config.toml
n_layer = 9
d_model = 128
n_head = 4
n_kv_head = 1
head_dim = 32
d_mlp = 448
vocab_size = 8192
activation = "quick_gelu"
norm = "layernorm"
norm_place = "pre"
norm_eps = 1e-06
positions = "rope"
rope_base = 10000.0
rope_fraction = 1.0
qk_norm = false
attn_scale = 0.177
bias = "none"
tie_embeddings = true
parallel_block = true
init = "normal"
init_std_qkv = 0.0469
init_std_o = 0.0111
init_std_up = 0.0469
init_std_down = 0.00591
optimizer = "adamw"
lr = 0.00467
beta1 = 0.95
beta2 = 0.95
weight_decay = 0.041
lr_head = 0.0146
warmup_steps = 336
schedule = "wsd"
decay_fraction = 0.715
decay_shape = "linear"
final_lr_fraction = 0.0
batch_tokens = 32768
seq_len = 1024
doc_mask = true
train_tokens = 158500000
steps = 4838
dataset = "wikipedia_en"
Each number is 128 + 24 x the weight over its row's rms, rounded and kept within 0 to 255. Layers, rows and columns count from 0. The size above them is the row's rms in percent of the matrix's.

# layer 3 MLP up, 448x128, rms 0.181, rows 411-447, columns 64-95
size [105  96  98  92 111 106 110  98  86 114 112  95 115 108  95  91  82  93  85 120 105 102  87 102  76  97 106 121 106 100 105  92  97  96  96  93  96]
[[111 124 101  79 120 140 128 126 109 155 136 139  96  90 118 120 131 119 144 129 159 174 112 117 131 110 121  98 121  98 114 106]
 [147 149 109 134 111 134 117 160  87 139 117 112 100  97 147 127 158 111 130 142 115 137 184 155 123 109 169 122 129 118 125 166]
 [106 110 107  87 154 125 140  96 123 120 126 117 110 142 134 120 116 107 147 123 157 148 119 109 113 135  79 183 112 141 104 127]
 [153 123 139  78 158 122 125  96 132 138 144 140 135 134 140 144 152 124 127 141  96 138 124  66 155 106 117 106 135  98 126 134]
 [144 186 132  83 161 123 113 101  77 116 118 166 131 132 132 155 140 121 132 155 137 121 123 158 176 139 108 130  95 114 113 133]
 [125 119 137 151 139 108 124 116 123 138  85 160 103 169  85 142 121 114 162 123 143 182 130 148 124 116 133 107  69 146 141  93]
 [115 147 152 134 185 100 137 168 135 137 133 135 130 162 121 159 137 119 104 145 145 158 133 137 124  94 102 102 124 127 121 153]
 [121 141 161 114 130 127 125 135 142 109  97 110 141 151 141 114 127 117  78 164 145 119 124 101 138 125 132 144 140 150 175 122]
 [135 104 154  99 158 145 125 165 108 119 171 158 142 136 141 129 134 127 121 127 174 117  98  97 145 100 131 102  73  90 108 114]
 [157  85 159 118 173 132 132 128 122 142 158 124 123 152 110 130 120  95 101 126 134 153 135  99 124  98 138  87 115 133 123 114]
 [161 125 155 121 155 132 113 120 135 147 118  97 140 164 119 181 117 105 118 149 180 123 127 120 111 104 127 118  45 139 142 105]
 [148 126 136 120 142 101 155 174  92 115 133 143 151 149  74 112 169 128 126  94 147 137  87 134 144 130 150 134 104 109 103  96]
 [144 117 144 157 155 128 122 138  57 138 157 125 130 143  72 134 153 119 124  99 142 154 138 147 121 115  88  87 100 179 128 165]
 [145 145 155 121 142 111 104 157 123 148 102 134  92 147 123 162 152 134  47 165 129 111 113 150 103 127 112  68 109 133 116 129]
 [161 123 135  96 174 112 120 170 118 119 116 136 138 130  84 132 149 117  79 131 143 139 138  92 130 109  91 121  93 148 111 101]
 [148 169 149 132 126 137 112 124 117 138 122 125 138 129 104 141 119 127 116 140 115 147 138  98 160 140 107 129 106 148 108  77]
 [ 84 146 124 134 115  71 141 125 118 162 159 131 130  92 122 153 142 129 113 133 138 174 150 147 163 131  79 144 136 160  74 135]
 [ 93 140 130 173 150 110 118 165 120 139 112  91 113 157 115 123 148  83 111 137 103 150 125 114 131 127 112 125 105 161  72 103]
 [124 122 122 122 166  84 147 132 122 139 122 104 155  97 153 163 126 149 110 117 155 113 121 158 168  71  92 150 134 117 124 100]
 [156 147 130 117 127 108 114 137 126 143 134 159 153 163 149 110 146 106  96 126 118 119 127 104 106  86 107 124 108 116  83 126]
 [145 139 136 127 130 118 111 212 114 136 106 167 138 136  95 141 131 121 117  99 155 138 100 129 112 122 150 127 108 130 125 131]
 [110 127 114 122 149 123 137 116  99 139 160 123 152 199 135 134 120 100 126 158 128 166 156  70 127  95  84 168 107 110  73 116]
 [125 101 147 135 116 138 119 145  73 130 104 117 139 163 143 113 121 137 152 121 130 114 149 106 155 151 124 103 128  99 108 125]
 [102 114 161 160 124 120 137 161 141 125 141 106 159 119 141 110 103 107 120 131 128 131 190  76 129 111 107 105 141  86 141 162]
 [123 113 168 145 110 111 134 108 126 187 112 139 124 113 142  99 129  95 123 173 104 118 168 131  94 109  89 173 114 144 173 155]
 [168 117 101  94 159 134 129  84 110 112 140 169 143 163 137  99 138 110 134 122 105 121  81 115 125 124 135 136 120 136 108  77]
 [152  89 124 134 195 128 133  97 119 122 118 114 196 156 147 113 123 106 135 142 175 114 136 134 190  74  68  59  93 122 124 134]
 [180 127 104 100 167 109 123 160 127 117 133 116 145 139 145 158 156 124 102  88 134 144 111 117 154 115 132 100 129 147 131  92]
 [ 97 140 133 106 126 134 127 136 130 123 126 134 129 138 126 158 141 117 176 120 119 149 200  89 106 105 160 131  94 145 104 147]
 [152 110 151 135 176 125 141 111 114 113 121 116 128 137 130 156 136 107 117 119 126 147 177 195 128  82 140  87  64  88 121 143]
 [ 77 112 129 177 108 123 128 120 116 141 130 102 117 135 168 138 147 113 143 130  97 141 145 149 161 156 121 168 102 147 113 153]
 [116  88 103  66 134 140 157 132  88 125 116 137 140 142 142 113 129 108 150 140 131 134 121  98 159  76 117 121 148 128  81 135]
 [119 136 145 146 161 127 102 133 154 132 188 126 134 160 135 118 122 128 143 139 119 124 136  96 135 102 102  75 130 140 129 130]
 [124 112 156 109 163 132 182  96  63 133 153  95 124 151 156  99 140 117 130 176  96 104 179 107 171 130 133 128 133 132 130 108]
 [131  77  91 107 151 105 101 115  86 163 129 125 179 150 143 152 127 132 135 171 134 112  99 114 141 117 121 154  98 167  92  91]
 [140  92  81 111 184 121 105 138 135 132 138 138 134 171 136 126 139 125 117 150  96 121 109 123 153 139 113 127 117 161  87 119]
 [170 122 151  99 143 127 142 154 118 140 125 156 116 173 110 107 159 120 114 132 147 106 142 130 138 130 154 132 119 109  94 146]]
# layer 3 MLP down (transposed), 448x128, rms 0.175, rows 411-447, columns 64-95
size [ 93  91  95  80 103 102 111  98  78 136 109  89 128 106  88  89  91 116  94 123  94  92  85 103  65 103 108 135 110  93 100  87  87  90  95  89  96]
[[140 112 148 143  78 150 136 154 161 138  86 152 161 143 102 111 146 155 124 133 129 104 150 158 119 138 109 135 121 124 182  91]
 [112 113 138 102 153 109 132 153 177 140 139 174 110 130 158 136 108 146 136 153 132  85 115 132 159 172 113 142 130 156 109 114]
 [102 153 132 124 135 122 112  89 181 126  90 146 149 140  79 101 142 136 111 168 163 131  96 123 136 129 152 102 143 128 147 153]
 [ 87  99  81 151 152 132 151 181 121 124 144  88 127 138 157 111 131 166 150 115 142 131 126 126 124 121 145 127  99 147 167  82]
 [139 121 153 165 121 160 148 161 129 176 145 168  92 132 140  93 152 130 154 136 123 145 116 129 124 130 157 153 131  85 150  97]
 [108 135  79  65 109 150 140 105 133 112 155 126 113 147 119  87 107 159 123 135 139 128  76 141 116 144  90  84 115 122 119 149]
 [ 92  91 120 102 140 131 106 142 115 110 124 149 105 118 142  92  72  91  83 170 106 137 139  95  78 161 123 118 130 116  80 142]
 [130 125  93 150 133 150 135  99 115 153 129 150  96 128 171 103 134 156 134 105 125 147 170 158 157 168 119 121 104 119  81 120]
 [159 125 161 104 115 155 114 117 127 119 155 136 138 108 142 129 109 157 122 102 110 148 133 140 111 151 117 122 168 121 159 160]
 [138 120 143 118  93 150 136 125 133 126 120 109 137 104 113 165 138 176 177 159 124  86 105 113 140 154 106 137 138 180 145 138]
 [140 156 105 194 128 132  79 107 133  75 134  99 102 104 195 129  89 134 122 104 120 126 127 125 120 108 127 186 150 125 129 134]
 [123 122 109 143  89 188 112 153 115 112 115 110 142 117 142 106 121 143 129 103  81 140 157 128 138 179 200 100 153 111 138 146]
 [130  95 139 144 125 103  72 120 114 126 157 136 138 115 147 183 149 125 136 146 120 149 140 113 129 127  62  99 103 149 137 184]
 [146 138 119 106 176 101 126 134 113 125 130 117 123  61 106 139  86 115 145 116 108 114 114 158 122 132 175 131 131 108 128 161]
 [142  93 145 111 146  71 137 182 138 117 127 117 130 135 109 133 137 133 119 146 134 112 125 131 116 109  66 113 127 109 114 107]
 [105 144 104 130  99 108 139 133 106 114 152 107 168 103  80 115 119 150 152 156 122 116  96 154 104 151 114 139 159 128 141 172]
 [124 172 117 128 112  47 109 143 161 128 166 114 144 112 130 124 152 140  94 133 124 174 158 150  98 143 134 111 113  91 143 137]
 [142 161 110 147 100  69 109 117 130 117 115 109 102 154 121 118 127  84  89 168 146 154 133 114 137 120 136 155  85 117 106 177]
 [ 93 128 147 136 104 144 120 138 123 110 110 161 108 116 120 136 146 134 129 135 103 100 152 147 122 164 115 105 140 158 134 113]
 [124 131 152 101 107 116 119 102 116 139 149 104 156 181 130 133 110  95 123 128 124 147 130 177 134 127 111 111 136 146  98 104]
 [133 129 106 113 134 141 188 120 129 111 102 126 127 144 104 168 104 120 125  94 134 137 137 158 153 131 159 160 135 113 113 171]
 [153 120 154 110  90 156 132 101 124 127  87 166  85 146 152 105  83 114 114 130 158 126 149 141  94 131 157 123 157 110 110 140]
 [131 107 119 172 117 140  99 133 158 122  85 141 120 142 128 161 152 156 169 150 147 141  98 103 121 191 123  99 144 130 127 129]
 [ 73 129 122 138 116 115 137  85 133 150 153  86 158  95  98 187 120 111  90 143 107 162  83 127 151 161 157 160  82 178  67 137]
 [132 106 106 153 129 122 108 104 110 129  82 125 164 122 123 130 103 153 123 127  76 143 108 103 157 165 110 114 162 138 155 141]
 [108 126 120 129 109 173 159 156 137 151 118 140 129 102 109 156 131 111 134 108 104  98 123 110 149 134 141 115 116 157 120 137]
 [130 134 131 142 149 140 110 108 140 177 125 133 128  82 148 119 174 119 134 106 112 140  94 140  97 142 133 116 103 145 130 162]
 [160 169 100 163 145  79 108 135  92 154 180 134 128 152 118 163 140 119 142 121 128 172  97 144 168 152  95 126 110 153 135 152]
 [ 97 125 173 126 108 116 126 114 165 109 110 146 123 137  97 154 123 167 110 164 105 101 135 115 107 152 145 156 164  98 164 131]
 [ 62 111 112 106 172 128 154 142 147 182 124 111 128 169 124 118 127 125 117 131 145  88 117 101 105 141 134 125 112  92  89 152]
 [150 137 204 175 155 152 146 124 126 119  92 105  96 137 107 132 171  94 142 103 130 147  96 109 140 138 107 143 154 111 137 141]
 [173 158 116 130 106 137 129 146 148 116 157  73 113  91 125  87 127 105 128 117 119 110 126 130 138 137 136 162 179 133 112 149]
 [129 135 146 119 101 147 163 157  83 142  90  96 122 112 151 143 137  62 114  97 101 131 113 178 115 106 150 154 130 121 165 176]
 [109 138 102 153 160 135 118 135 155 147 100 137 186 123 148  94  82 102 133 114 109 144 131 175 109 114 139 114  86 126  95 157]
 [145 113 152 163 110 159 131 159 148 138 124 124 120 129 136 151 139  99 167 164 108 142 101 107 131 126 132 161 114 118 128 143]
 [139 107 154 134 113 147 122 122 148 103 121 135 147  88  67 133 106 151 163 118 143 126 126 103 121 124 119 122 180 135 179 145]
 [139 169 149 149  66 124 164 112 155 141 156 151 137 104 132 132 112  94 153 117 140 146 203  98 134 117 161 168 136  99 138 133]]